From a checkpoint of a small transformer trained on Wikipedia: 789M tokens.
Each number is 500 + 50 x the weight over the matrix's rms, rounded and kept within 0 to 999. Layers, rows and columns count from 0. Numbers have three digits each.

# gate: layer 3 MLP gate, 1344x512, rms 0.107, rows 49-83, columns 128-255
# up: layer 3 MLP up, 1344x512, rms 0.107, rows 49-83, columns 128-255
# down: layer 3 MLP down (transposed), 1344x512, rms 0.147, rows 49-83, columns 128-255
gate49:473547471490489481448666492459548567414511506515534522463536505406491574569513438508449551495530477451462484434494486598539571469489481512423453537467526518469457552545448591483481495569475524470485509530525526433527534429562532524459557591577440494606500474444436496410535496466427589486448523551521554453462569484448626555538484561525463491518469443451559501557486472529453471472391
up49:510409489572466433512457422568586520569488561467447408552516543552483411482576423489561592564546486527539476480452529531530408451470494532524464523520467527547472462517501515499504488502526469535462456451460426458464410514543548446490586438546415601521475544480539495476584500630522552465556482494506502458399435512470503477549454451453553497466482551431499589490599494483526510494460
down49:423553434540497534483536504538454479517570522443463562513503487489506505492581482377518501621549481485470516537487500501549505536575529593580533527530511503464492454437544531427513519530504405542503422503475497469515581495503470466438593600495445480482456489557523515503515525591541422438439518483539482605595609450570512556502428430493461464338429545538454535435534526476448506526516
gate50:461540534440519593535531556459482518504536579488497471451497383514496477516390556530455447433533537498528507536444517539485458490471469486413542483472528446514496560439519483570485528506431488473502574543477549469411564535534498515460489533396493535491478457445532485480590472474570532532545536498477525475498444456546472502534520474507534556621520536496500519469522511456530503429486
up50:517558619515502601463492540545465446465495518499524566417445487457475515499381536533458510520457520485427541492531564532558427418505491463473476578434490514513529462410575433505569499472551561469530470342571455525554650511546485410481459571461507573455522508480484494476555511433510421516562449517475472460506527505580448522562529575489525552653552637523476460498399447505460493629500
down50:500519507508473450473503457453481431589500543541403438540471542546419561477570518475542475515484432524579520515456477449514543527501541524458487464497575516460549518578456546486430487584453512499464498514490591524443395489462462548479519455575462554530430486510486510575453550548478557489487498511483521505435472484536602516462480448477531500435487367537482489461548500510480522496400
gate51:493503497513578548452588482527503433541481595568417483551443576432480541549589433463579418580522367535462551487525535512513454440493551574601567564570519507433532498442559509466482485498561562455470448500517509615600376531563395508541420455551565536491546535407553520572472475504578481416520384483471425557443519487424545380389536436433526522473447492488516703462587571640527559536577
up51:501514520410511473504431415435526475464579536456495504508448571416514503493528425548451512453575597524502482404431552639451516511456453550527500544411412420503540547522626547465506506498524427560358568518539452547515536484581579477504487622512513445476549577535561467534447475500387601440538483501527647427565486547568518606536496543575426441542620416547500458631471532505501452461366
down51:526454443492545511583441523473438473492486568478490454505535461585536530534481440502524471567470539486565443429447486464466446576415563446489456521480489468489448481458497543511487576485487601510586540494478528584514422623461544506450628435452441407493594448508529487523551464550519435479517549491596498562513525550512502492451458565520521465640526415449508447499494513535392504497543
gate52:454555516525443520524423459491510472376631570417462477418617509483483540505407512476523499498527531559457513527409520395463588510394526551488503510459527512686489535555462608461493591554581523531531491458493495494517556424547531468521520460542515420426451441461463544471518485524479460510479537622501496503544486498464546468534421432517490466486580514560515594550544541452516491502412
up52:546491503474474527561510440548522509393543570560541405492481485500466611528435494463513492575457582485579586508511518535471548490487358344441501434506530439471498557545488554474482543513408399532498445511498494504554463564546489495470467509431459412513407490502504342431465491446528479493481565433592488541577497447508491499463453420514450506512550522560524538500584438490551512508438
down52:496523551526510341542636558522443429425495487492498454548468474545415443526509569438435430533434557542443438486526497506550519494586557481531419465481471558491443562504499465490492429563449431585576473463473600405435437545555449571546480621517507522473463412427510503556529517481519528429506546508452548482471532492548586465559546514454434558486443425468523489421434397549569471481499
gate53:520498508523406542480564574541526480479568472535547512478442584489575472471505439405528610608506595558503520473593538505598504558521573437508461539456587497555539508443471454411518551458511479455513540509536442466451515477404516539412429601465542539602499460525585516574535516464574512594455445564456556463382485538465437537460530426458498464450540592457490548484445541457377549465619
up53:459530504552460477490421451482497466466526507464571512411500474444609445480477506443556475372425418506475527432487543546572483458568435534526498456472527412468520525435473532458606534554437569476604508451532490571476549649575495357507512412455450499545587514414529486509625432459433495502476481574566511457421550462523473434464523474437568452469526490443600421568464467407561435461443
down53:481420573438483416531527456482449521513464531457483482579474441481450535594620476509448438472492535528464499509506496443462458478552534494578454501503457515465480557470528528610575468555567535452498444550463487528490583463566402580444462482515449473539483521433383436602519476577553481500560484484417460485533481525448589496546437468388503524616430357484593484539434432505537564537504
gate54:426610397530448505592479483521613516551478587479564476500526519475496512521401423516387413471515445518508496452492495493393568520561498568568515526484456491526349491498492426461541454543436477499424515516475541494486553506541456537529519548510490454517499543473546491561442589466520496554453426431469453567462585501499521520489439546479474451516536470565598460661480505525563454454548
up54:514497481523474445461466368453553461410527477506484504604502483463446549569585569431557619470582417548531451517423485512476457594515451527395428504535515538470393613441476462471559499559541485549448519532522528515574558552547518500500400522496438472599511443534477521540451500424577463532513492451435507428478505550528462506605477579442417397440529521469587480507532485464513518484497
down54:463501489617608500400475418517490572568451454458451397538476575449457507548517429442493465481446515493564485567630496534595517457537522460473547456495474423502534519495541591486401594506400455528510424472487494392522570496498392488506529489523600571478474458444517527506500552533486547439548456534479378482520580439494561433459457549517550538423476484588472514522556513500600549537490
gate55:532447534501487403559478507490546604490413580440449470514428461542402475455460567511453536547426519534490491563499511468576490510508465503459483500531469450542537431498501508528517551498582522458474487523481545502455421540456494421397531536484504568442494439531520479450486378479489441439442451534542587523565502398506479510442521600546510494424442495436397506514536414375476449534554
up55:624388556545589465496479409475532535534444541545483569491459511508519478501501532488460416558498503513481518512555474461509549554429497558496415553528467537473504444476502459465567468486469535547479428585513468536442480465479500449523584482495571524411490495441494426497373517474494419467521422553556590442506465482468435444498473552469494463531442495514519509612540478448472416545476
down55:416515426605448526459458484527623470529550434418561420488514523489609458507531449505513526424589571525440508516477496549537418513476488431478568432482486466389485444543531512486450456498452514487440450450532506591542500567490519498550565544518533495409546592615521484553497525538516544476484528536589521456440479519541457558586481506556549479493436506522515418522561596533512527486490
gate56:490544397582471526467584527476525532489520542496467504499441491476576433503558533548522491553498483510517584510555536452421630444586500469513472478422504563405519587441501477570454611479468545445466448530508510483550573544566482515539381504513528501548481489480572473532436498563472501506488493448486549526495474467453598556550451400473434550459572511464448552573619511527412562494464
up56:480491457483496463458501489519440434472519504489507568571545494448426479520487574527537541452474473462453485520551455525522477496457510429498530571498523532524572500455470458507451500470492487493528551485463450461471516497439489563493560506510486590504466466466420518508556530448444523462473488551541487477529500511527425497463527490505490485541477458526499564495456528500584418525528
down56:481563500516479452459519484460477378448538434536584548501500449478518444522464467640574485439537406636399487550567541343520464542496525504522473466460389650537560534575525464505427414505517451524411444489572508548486541490474551448491384389461544487514421562555419571547478489480407614555518435517557477452548552464501529504559440477490537510431510546491441532538538494516428570532573
gate57:516530492547473562582451514507420602507491485378500503473567461428478489529486511500537513484514517460485466554540445514508470481451439480576512496509474542494522395485455555523470443644579518424543455518477484386566522494455449389476520516430493566538471465475519516454517559510391515608547521410502538477556578514598527497492473456413566509590566478512504502519503543489448497614531
up57:546530564467612570510545576485538564567486475379486513556538560476553568517498505468510500602512472479506409436567497523482519520430488536467527444504496549387454509541499503495558438481456515433408407565478459482477545457549499517525477497557633553500554486499503533533542525482508446542539535515455501465571382481535529587490513626529496489459557480443402479505509509399534555440485
down57:450452534486472511599405499595448542498525539396469508494441491472519519462495412486460443479487456440525485548554465507546471488473510540592531498529466530525581460568539502459488518573488585519542415495552521478487582478456400454434526551432581464559490560431499491420468582539418552521497582408504521542504594469568507541591533506561509339622474534583447465580489522478443544539560
gate58:509537444502495550528540512442434541475557522458484471416454573590455507512491532446528496507521526317512425512488570440521562471571557498533525428450510478429520533525579477506492388552482540582547454425518452448443507465549447445545492573501515451495397460435523551489460601484615541651478460445458570453548396563513514488462487469495545475493528497451566534511454462467530525480438
up58:487590445558495506515614460505527499510531538482493499465498531587365458515440521560444494473526556453472487425545519502479510532550564451509569493546510502501549543496431485603453475564544449507473399485502495474526461580530391468530528479543517490446529498466542573496513494542532445593531485533480428448471465513556557519427466486441459530484502515493568487477379482520553510521501
down58:567582490411582442575578412526570578592433437612510527533493560510457508546489473454564414474526532582397581534625492541558467552530500414555560507533566534508548467411503449570564601416491505489468465522481516544467488484550504603500475400603527479517557524485448484537436403479462431484528474496517563512426523450482571498632468461508422444473469462417524466435417523431594527495485
gate59:481545451402480447476503491453447472538515485534451564512494475466499509481507580480566515554553532575451477427534575551490503478459519528465484514457527515409509478554505558413530482498547560458524495465394406497489483473514513517526533566480510545519482561516532374464557531466542504479507442473495533569456496499515537554470507563549490404442539503513541483532586561501574372419596
up59:501528462382535496508586592481523466570481512532565349437474464484501519538445503491455518475496513514490555484603493532425518462523439535537396554547478534617491446324520512431525478604405431452462499564482492435480506512584532575547558464471471496412505539571576480566536504500516469422510486508440511487467354529473507515584541467468519530423563496424471443531549404409536539488470
down59:540467477509515492463428512400484472417497544469464539458530552496431456484482518608500462508497562461560470479527577557483428532457479439468460455505540630474434475506551527472485571459606536474490526481452502444502469546452555628533603517529484492502595488589491495533482454554497389429517538580541515537462555476584492468464563561553586478575526543565489548469477426494484457429477
gate60:510455449499515528490494587520471515539502475501452469515541565533542503571447490493534429563458550511523440473528483528501476549574434461491446480439446583566436507387457565514506455470468485489528513446471501432475469506537586449485571533462503380545516432454539517565579575483527516493445552402491486453469416475416452480558529599418506504523447452468489430605575505483536580472453
up60:534483492606488527484507590515491454467463523426532501565453529511511507522506418521475519611516546511499504492495574524517487402464500467514433489543539500472528435496521506407570510465467527520481442543479456510525441598558518561463486506496440520498478377448470444486519458467539533532547505478559474553565553465550525483404505504509446403507553461572502474507466533519409527526554
down60:477485524636549522507408483560470545371451492532517540529437503477554494462567546478463479398540392524558505518531453602528415562617511531390499421513501446527625423555510494527528483468511546522527523457450503466516538495431462507541466569457487514439430577475464492419481463578567459552529509533442424525586491412427543565537429423522477468473509579481490413523569502496441564497582
gate61:458447467417493499553536406391476453480543422436507534498469504545563483576541431437444574514595507476523558563485453520471499542491527575418507520565636531478526553520545587432560508513443600539429492591520518546502421405552526478575467533427499509488487519487476505526543485520465506585418480460519563485482455420597575518507521528532505439433410524547543544526544479490611453538469
up61:510403413501510566523591446431473508438447433568543455412480587579486571527564457557582536510536510547517485486512559498502557483462424453459493548569577479585486387528486611484515518444390497630478447554391527534527491514524622555571472413500490540497456436509583555448512527540527462531468547579508437433383529401491541506494454443488520558390539518502490560519495555487555444430441
down61:462519464641537569536547529590626525514484456586481481514518519539534573461508467447482567505391523552489425432454516524527513542413431473492512502487528498493478434576395533511547584441509486557400578567512477502529584447447385504534527446549493591434448547540709448503531434538603483587540494473506505391481621581514480521506516516453494581521527527473480481560539538558527511387491
gate62:469522512584511522441536450463471471466502617430526543474421510569513522550472503473415501618522471541517555466468567534506498487493473446446467452533523447471526471486511516489569560598535490484412443597495476605514500494586437423516491498585510447405533433498494498434457489513485433572480505588449423538540467506517505496481559460506528404395532480427457495531483545561457502502396
up62:515517536555444378529476496486467508557479527472516514459479496538544499496492536436414427479472552500491591436495554464563424469494436489459485462465563455465501450471575489482417488533516514518517548451503495487466536454513529509483563532489497567543475496373544493435548510539524526518466536489513555524438519536395444409414501534489537466440484558548491392523471558513459494501518
down62:503476507471405464524464515479526540473466420538532517616506437450541494490525576506577513504382526476580461613534423551517504575493520523596525629546513588494421462501447503625424455459512495470566543505521516521484544597465578609528534474447525532527492568463451510531574575533551530527605502426453470550486407485533564540511418535493440554568484434486519460354441469447386441490575
gate63:493543450404520533458513448474562501571489496536529560511500554533360423476543376454454541500487505504557454531453528548476428525559590435445477454477485487450489585438459563528528478449556522477489506498399501528502436471377444465489421509421490451575563523452430408585560597467456516453552570540561406518519464421533471448468514636508426537492483536474488453455514608489576450524499
up63:531469571437485474399543512363437534533420466526577494474532462534465410516451533587437522425541423425579436499581529429412432505447526496478458531476539513494434495602458486495482484491528504491540552463490495541440499443487484504588541491446536512519426476518549537572396477551468506560438538545522439499448444508428547488507513574517440517486505417452492515552464512577534587485510
down63:542522408465516489493483519473493565503393505478531502548538503581414513518471519467609609516589426541497466528517527491584486512560529453455574460499531411447557506464459449546571519528475535538518457509487428539458452587442440570486523514481468451508559427412488470494555537465473574427533462503492538372490506440455389524512563551525520502523510539541540459503541469516447536507506
gate64:568526520484449530584511484575542517529432422551513557467530485522493432596527501581500452533615518497491541493691479524443482472474402481489444454503489562543406457550481474472528426548443557521508537535537565503473453586446597544462495519523443510605436533484586419564452437550435502489474567463432615484522492501503483497508495427560480577529481553467543478485475418483498419520512
up64:469546485579490531618524474471568507543554618497482453412431505483475517463536435600435492486507571482492490456459548562539531437585534458609464440488452475446451499467547365504438509506470519486536589526522499471468549506422543500500508400438432519566504510469429562624457482536496604539459467582570489562511585513514518510550517531474462431507475544520517498445542524559434559463489
down64:556501477470556424524405523453535612562612570497532480417429484526524471452510559542522523437515558488549546443514527509438493524460528582533500443466433536455550508513516436423488513621485524438422478559480510497546474447514471523508487547539431569422363499554523532569489565462505490502425431479449494465501459456572467419509534449447470516510492568459525457435519558584584512490515
gate65:489521400551366514549460568442445493500550551491419478500416497492472442488506480416568503496479448496526464513461522519471540445561464526486434507537498585607544492469386504515457482433543428449551541454518517488559542470475562508495551531564521546476502466498447440460482511580519586522553496548484416605525538533447510490494491446446475368471505536519520490481520589395538460506410
up65:544400566521455644567424527632415554520584522454560515474613473428550509433590479462507517497543492465417455499475505535530441502466633581472508456544518449485476456525531395509524492568488451487504414459525458512563488571450422511465488488536521567517360496487505537588498614454469482520412432536385482535428562494545498411524488473511473511426502630476549574536445488521490566414511
down65:506554558475465499528574483422512482450479504521451518480494563517384492552416491555557523491486478544572429550504464457516497496476480465516353551521466482454461447467409443529508518407520498567537517541510541496429527357504481442501626555498467464579513472547472553557537454527521556546597566443483521485522511606412473616486475509576544405565440495459482492561452422444519513505524
gate66:484484451388486521533522437525408552639564619530416456444532497516571471547549511450424539394491555554396491507500535469506539447530448520511455573518420570495496534480446503442458489577544511469502564531492542522482436571500486511482522420468467439499475503561508545554523557514552545538434631438513605470400553481514424535483640490565533555460543459469476426525546476411537453578617
up66:465495426447509456501542413449485485585484528521426531573580501531517516552543494504421474462494516492390462474503504498560495520437398479425484537446352550534460496462471538432444519501530504503531548538552498549524499468453471447491518495499456475492407558529490551590592500467522495547490587482409520470447521465556413474468615442550467560449532486442465491469506524526474498546565
down66:520490462577516585467491468581486462445489487334540465593442516487473485411568441406488547544474432445569478498548511409524466515438493498486505457559507431523462493500511444573530456432427453508552509452480460494438511451601643509611508513457496543650514481479504365576523513534423508499593414575430557534512532542542416470454520431391472485582485562601524507467500508541487496451509
gate67:539531520446465553538423516521508514500510498460522443562501591470508542481461516430585468541519529532518570440494486477534505476464594500526530567586484502518523502480455572556490392546446539572513385522506501518445465444490508501474564503631469533505448412520463446514511532487443519481426564424554442512528493570484508540403532535491508506616495435471515568537434601497472501518446
up67:492487441525508456472469508454459517507530509416492520523537418527571465519510549472409535522504462528504549531527573537554489517450453607490429465474526545451560513489468459410426569554485469493524524481489434519599599531526491520473457477447486500547561487445487499562555554458549431526568441564456583496504522477449520485630447487533540540440566589540545446450571428472520477531520
down67:424464443458410484451515485503466507534585524427426519462498455590538527518358524451437608594487499507482438540522522511484447575537509547494551539494565465543529508447546491533506565490538549464502497608443507565524497521519439406514410518485464464581516586492526479532474521556447476498511502584510558510399490572487629535581485543537607488449460416535474507421536538510427535617562
gate68:521510454470540429470606495530465451443563513484514449475502562559520541472469439506524489499548499529410497500420452515485491507495400483469506469466554578386398538599502468455479485387616418461525516492535499576520497570512563479505535576451517477539548529507558495493497459461477532522616562419458453527486466551483450476542501444503508525430403476570454498484532381534533460514488
up68:432532530552514557579464563503465508571506391541512480455413481466402477499542489477515437536641349496470483536579538473502570465519460523526456486504504361549569441410617495572515529534451471550426501409455555574458507480519439523510460502469552400514458455391493533510522477497590491486465483535497395397478540561537507457463486523547433500511460453528492466462475570436512472516485
down68:453464557548482558504441524509454497504482478489459469610541375526552527512482438469555477486558458437470469457564687514452534415570432554584552437535529445485554464459499542586537511529432583558510427548520462588469447448460478522526528524495464537494510508475566476368546486497473538430522467463516520574548552481560539585541521512546493426563514534434567496447565604479476615538524
gate69:465469580466381465463456495579508486486505502490594431546451403491536452509538388526517527455539484561490592532468554541579483490561479494391510564544515505553454524574571490518464451447497417489556575558483504547476484416550588535591457494427578451522578465549510470485452467521514531456459476484548507491473528461504513485534510435508519466503441476515521556446510435439497552461446
up69:363581417444501473552484568446624472591520522487479517392602493472494536431489533437441522550515454504507461463518515518514584563469548579446494434485484523504538482482556457508582623632502385445453487473554508526579488508528434463408556463464495426493531453459543529495470434477533547423515447587487430523444507469476548526518458521508517496479535449528511490578462530489485523539425
down69:487547560541492454506516529514467375487424548555473604498487441449581481498556567575474472444450525443610468517500438478544553481494473585542486505568578503487515422464533516578517510493525387506516486494503523450560528428523477396473519471465509444438522432477553485462372549613509431490631527515439473478511467646435483483585574500448454543434504418569479493544522569504586499435432
gate70:481479500483353495453507490503481581454498440496424532497518509582479461460515501505485482470489491539417519542567499438437425542566585484459522538572456483535575515514477528453485450514515490531524472485478436501434477502500505539381532473521483576530432439448536568568500504482510412510475518501550466431462499512438630501554448503477470564486549450408472501480497446484459484562551
up70:433479550545502595529484526499464508453524501442502482510493409487587368494518510460517485499481562513475504489553430579542513456493461537501479526441589507522497467520419488491547484440538469544473553531615483468456413494477479547457515609482495467533500482448515511463492510575485524603529467502447550487509479508520518509479472623549584579437524521495457478501426518437481527477494
down70:481508482438470541477450494454506484524545542483466563435602396456549450469542532524478546599582515543511518481472475488485428427472475583521534456594439528477381535502517462543539574448470495501477552443463498451515503495481435478483606537495534522565467396489515528466525507438515503451591423463519583627507475479437447427430494549483584412435613540453462463416509527564524457387597
gate71:519496507477481463497594430583513499453488505614511450441465507457542435522559512523514488512433506548489484501509475561451423472428422495471553505497477444542526452479465425489454530441462499463546455570523500432485530510525528501602550523599515468507418561492500436547437542563537520473546489425489589520482508404498481483397558550362457481518503463421576518489522459525448499517496
up71:516499460513449483440565537473590580413488540563463476509522470389502447501441446546537511476619489519517474469471482506470497491351531413566546470532428391483475420468481452524488513457444466478506427518567500458447483521419523471607518599449487475541451508566493497592578512499531448474529444460437574519597476535429414496496590533437498510546471500460571561507521492498454508584502
down71:550557482529347500474475529423510476486395506519493508556447494526569572472463562488522570482670509560469449514522508582565537662452513608494450383428525489439405604561540498493514439455525362523479414578504537535507570457463538482484531548497456456454515486466516545485532482477440527423480546468473482422533423427552511478490434498519454509483460521507403513559518519536479428482613
gate72:494575482509536523535514519489529456512498580557519485475521470523448510465433513463508576504531528440536492479572516425502453525497462514522561511508498508531415568445590535498517470554461513500474464428476513514457449445494529507504528445447487516482430422482529492499573518494412515547503470439406487533464410562551511514472570503520510510483463483455447449547480527478477460508348
up72:496491454504495507565527472510485475462460560590473449473463517546484545436508523416500481534498488459456496497531525479411516482479512457504480430479495514446533508481479440498467554520460527510399580512543528464523541529539580517488451503569443629461446482496560533431473466431502514525530498436427515491488494466555519474513464489406482502550507481420469522456480548618515484531563
down72:511519534519415460439578481599525496480465526543540479506495573471521564506506509554553588563516668464477543560520520420447554481470479458527569335537492547501422469458488500495564452463561459468500569520504401424483484497432565524547469545450551458437475466436551457469434562468412542485484550552484486547443464527478486488491504502507539407507437541479486441481533551551539519516422
gate73:468483484440535522555507510414454566610501483476582500496558481584459533506514553490395520499455552478583475431552551483580585482445508496437486472470529585542494485499480551499460508579549392508457403492415490537521494373453523583471447526530552495590536530541423472454497454491506521561520518550520495425437427602490457541474511496511510514467538548422471424516446554616501448519513
up73:560541477520510435500510542504510379513561493454428530481459495479494438526553494564627502510532494547443501492515546472583427498503530561559497495489469461502502441460553467482551524489602489472484469390505569456544450546485568525535525550468444490463374539400521593518491471546490536425594454559457463609620507430546520424565420555458497546576457468477592479521585529486533550504426
down73:483450537541544487406540423442440439534446452439523536542449479476474558514533451497427539503538500473572492514459579436459512572589429511578547547506513520535409510438523551508521509435498527439529448586465539403587487549485530391499546507477545466493460510503511475477519540443576455471466401434448409515455469505500547515532509536483422482427419495573417499624422525524450518520406
gate74:579576538364534570520511389596486455485407521592427521532455495531527449486641604513530493449461447561511561492501486472529419433544465465530577442439457489565479518533600459638482514483491552461476673547456455502571392575408545461509510504477501467534538441433494473532535526489482493552539521468370522465493556457559464574447612409402523550553526397543431547450483600509523390431517
up74:490579504459534476454606497560537415498468501469530525406535562557433377482475536518547420453481484476434550558508486489506458519493471472535447601425514416572550477449523516445575552561503446399416499503564483400567482545391454607568423535547513427510539409507588439461485590402509419502478458439450511457450521505427367478494647481459567543534472445527455492480568510466491499477490
down74:507521496364431520498412563405463509558468470362504433508445484508520557478479588470481559475568608448577452410474481442509532502568433493482484458538408435469630451400584581560539503506423431560524546432446525497556495559506521513522461611602475476370446498521505618472344516405365433552569487509532461444417495621471431486425470563501481430493580529522548455452522584569512509634478
gate75:508564436531528423569526441469544464404667424470442512546471530510537469582483491508492452510522541465453503436441527438478547493517515565571502427606496555418455405488540533481516521562445404491530454512519508585505539502519518512446474528495456477506421510480515517486379467471505476600531523481506551527561435569519511497570491569487553468577505523544493566427568463536486482556542
up75:517563551520494447536519538506594529472502458470544476486523517485533529521525443455419466482466582483488470463510465465518468573509460551524492503544510578533448463515499519528469527480432496605520392469548538490473447475511487525499422545458496475554508496480503502537478461531511424542584544535501511489489462563543450430428470494483538443513508484495528515540589611586493522520478
down75:480601570504526474503487539503536593555487565459497492499517533439404450433517565518423546505495535560467545582448491447505486483512512492540484523386510475469441533423471478490428434433577520496546494492473503372465448573494477487544486471463546607524551474560526516538466622534541455510513452510447522462554482504463398485464490430485527426427459514385512532518455566529457512512427
gate76:401524458551569518518455465502415488476540486523419468499500513450544529461506474460516513513378446502477503593414525463482495501543515479503510519466455446520476626525437495471456496484512496509497524494517492449503553484435529488588472442446511407475506501478565464536524506480500463541584418438585529485567483467530513430537558569462499479505413465503504422483490607428489503591532
up76:569516489484537577556496487439469448490514545482496467428462445498562554431408471519521500569473457489454520530475533445568397579524523400514549498500509509602474562512491508467360509439503479521566491536518462463455498484558533593570481516455526570553485438439524509560454423451528532526451506542489469510584490593468489429536477474430487444471442566610424462567496544475610539459471
down76:566477476448428457443483416534509465463432561504539556526492565538490451600453470504533548519500489558459517463509456484468470488449483451489395523519429479575533415475581540504518466506417476489481537366572510535535446534466471425491541549536531503514632546606527433496541502529551456472501598476471547544386482462382589554536458407520428515456487563444425515505491429531508558486527
gate77:505477423513524515580449555544519493483534489457480566521436431564544531512525461572514562584412516440470429546472493415575471495477512528546469611430592482566513567507463536512553489451512544608454510555514497436460490525490522435485564502493441471543484459533456522480488499425405614500463509549552566383484523549454394510535485548566485455522534459557473517419362537452467472516551
up77:552530589431508505451498502448513563475435548503465427483503483532488466561527535449491518450527540588506592432501467529499522484597504590544578462589514531551481474608461488501464507534514524511489526555489478513541535544508417626475543455505499478473455497400490504527469507536519448419418479456445390518511485541565564505502463539520525532493515518483488510567601493505495514436519
down77:649564534476399508461520606493407430526475498570475460531522534563465533505491456504643399399483444364429516511443468514438585480454522428501564535544566463449451492535408504638537577327515452521473454497514547508556573455512550452501551480465465487485506483522405491407423410514566443496475515513550522507601541545397494506591532461467538591487459584587446458557548565567515431474464
gate78:533539503505563523499561529429559587519486525540494430463506589475478472561522501523474534459462512487559497481508498593513561527575435574479493480576461547501487557508503540497487477502508528597596533487535551415589522612477589540479577565590442544541503543516466556511534371568453494508476625461410536431436539500496538546496511589504470481576552580417520492502453541468494527503532
up78:426453460340519455538498516545506460475428470451440501486473489530546436501487468423504510597437493513493436483413461506478540593498612361485498440527503513505405428421483498498368500461523551434469440635452508550478523501494476500542487446482397475533475533519441526466523595551544455470536401597532496505506504518522541404454554427538509572474472507522401491505524448535542515471414
down78:467512451494471550480516445544428493547436511498440526578452532493436539575375482459506528601454492432560480513477607540589434470514498340536487486552480477463500541499463581514550470457552416440435430450592455585459426425540492540510435522521473532522594534511457449516494521465512456496473507477461238571468468501524523393477527442463517428479608543514422509570452572466358506576512
gate79:521466549512498428533458523517503547505480554493531601462598490545579500460440519499473472593461435577444524454499476456615460527477474495461405566432517557474531507494424501494424442547538490532453490575638401443439535551412587480572488490511526522513470506383560519439574528535539491511523514453469560446523470526438505439531488479399519466466526484533511472438542491494456463506597
up79:580499480512503544497554467443593424539451579455486528478541470509463515481480533475476616445352575506546488396566458553464402570495490499567401582468491449530483516432616466470475551565451360516526434431506530461473414462370650483534429432508529531459500610488466471471508465513426390535415534532466399547471388543487470427598490507467540495587547483525445430453507570367514517498540
down79:460537562436486446487528394512510483433548638537427515465521500461447540586532467497438486512491481520396513509553598543531506368440464508448468452570450503563556537566436529551447437439564442556530556527502562529478538446453493464601494488585516497416489429524467516457424466475431507531436542494485489485560503556535509492511468518581457534422554497481576425516564488473575531423566
gate80:444463493508479531515489550494532552552512488527450474555528561501508479464525481489513509482430510579536445544499476432455473404520544452501449536487501467472572443503546487544512532494471438527465582431465515448484523483581458549483515455593619478565583529489511596512482508521543576538522442525528511592419445540507576500468524442543541585468452458466487540479429454513489540585487
up80:497547506586532639470383617490440488503484441537445565475507428443437501534530494464574554466499475505553519574572496502480490563421558506480464525410476503478513481547470544489432529489450525511537527488452396449549554540461529417476533495379580454595502536522502534440532481549583500445448491462556514427516504472418470578532547537527537441468562482516479556552472517553602479424450
down80:517449482433571462564504421561492530475527482516476568580469516461513596449493552526588512631505437551575415473497440484511462391537453478631532447488477490503561529468588569526498478512519441509443556516492614543487486498624428608525422548474509525501556464483519567431482525500544483434566535492501525519534582449494488499565505460516521480449535470429476485526586448479491528571523
gate81:415445548502533545458542550553421606413447456465481499569537449485475417477457499454518456484475528542408410475504535603539528546483575517546491570498530474559540495473517539485583496566493481470494466480552508524506504523515477394387548440539528563491550495530458401466477515435453495627492515447503480448479521460500603520480509443494495520435530476422550426510532565591547547495505
up81:411497549492561492475497482384429515472509478527445459495470408513501474445433549471641436538549549402602585482560562431531440606515491560537513481502444609417549481479476498499426497457517447545486562534545511412456522453463541606492452402447543483538435380510423417520498512521458444449462420491534614538491470546476456498519521470437459492571467474424442554613480445464522560506513
down81:478613395504477577469426539545612426504445455525521550524479488497593545392515459461434476478555545429477526529385495444516529455569465461490496450483504462491428565573630552477514555455555450559503455456497486518580485543493523454409623575498478523515570469442511508401506577554503532527492490515493520524499455475524461529435556533558465538498480540574491525576593576549482608452474
gate82:516581412432495497486475517494522550521579439543438497625435498471441535489540527552542535478486535459532495544497489497510550511458520474459472534495478574466477504510480501517521518427558537584597474584436553536582540452523476541508510519542480512565550461440461486545562515464491442508454489489472531551470496479527520632537466471540438459531440505565571489430565454488498474512494
up82:473473522565520451488475530494491425559591525477505424356534514494538514519512447434435501455451506472434531549511449499514499467530536496459566508554484444543442488472448481516449499548468471478441477550437532477509478478468554523513488536514442434474550503512499449482428587528563549485528518553490450404437464454555507468479525498464514596515575456451433471581408495532531510549489
down82:458482462514538500509498502462476468514477560418462475517524463547562472468460459439494531522542477474403496557402443536471455489542540487522547465504461485466470512447445508527482477517551504494529495462416621433510559582546499492617502396592515456550541435476551472512443548541441536536503567543589492514428463427594480461376505521516508577508554520517447519575541491521475506456530
gate83:526521574533571487546513591553500500409513494504447531468574475560538484510496458465452542470482503520366573406423587507546486448495480500455597476570456465502489470507444566591421477483496476406513548541488467531477515529479418512549620496482483496411449493506566487427429487546509563513552515467527423417545505505463451563499549504504554525458517553464538422485518527495467527457457
up83:506511484483519449519381433396537498563506556572602463617487499408469419565515540445452561524532494494516438555595554510540478479528442420530495482449489479530471543401490381466527534505517515530495526652541441546527477416532526495545472542461519452487552511490445475545582495406450506527435517422519452579422449475503458436514461433458498615473539497436466559525498539441479462477545
down83:458415546417600536518488581489593534581526539526656486552469548480543465620541481494408502501502459547443456525511453483484474398443514488527514493449489536556482529547581567488515541415529349564449505449376496489454456582547591431514543479598444437485482531593477545530451449438533523541490422510507539539525464512503523402544509484540532539555501455433429548475408551407557541472487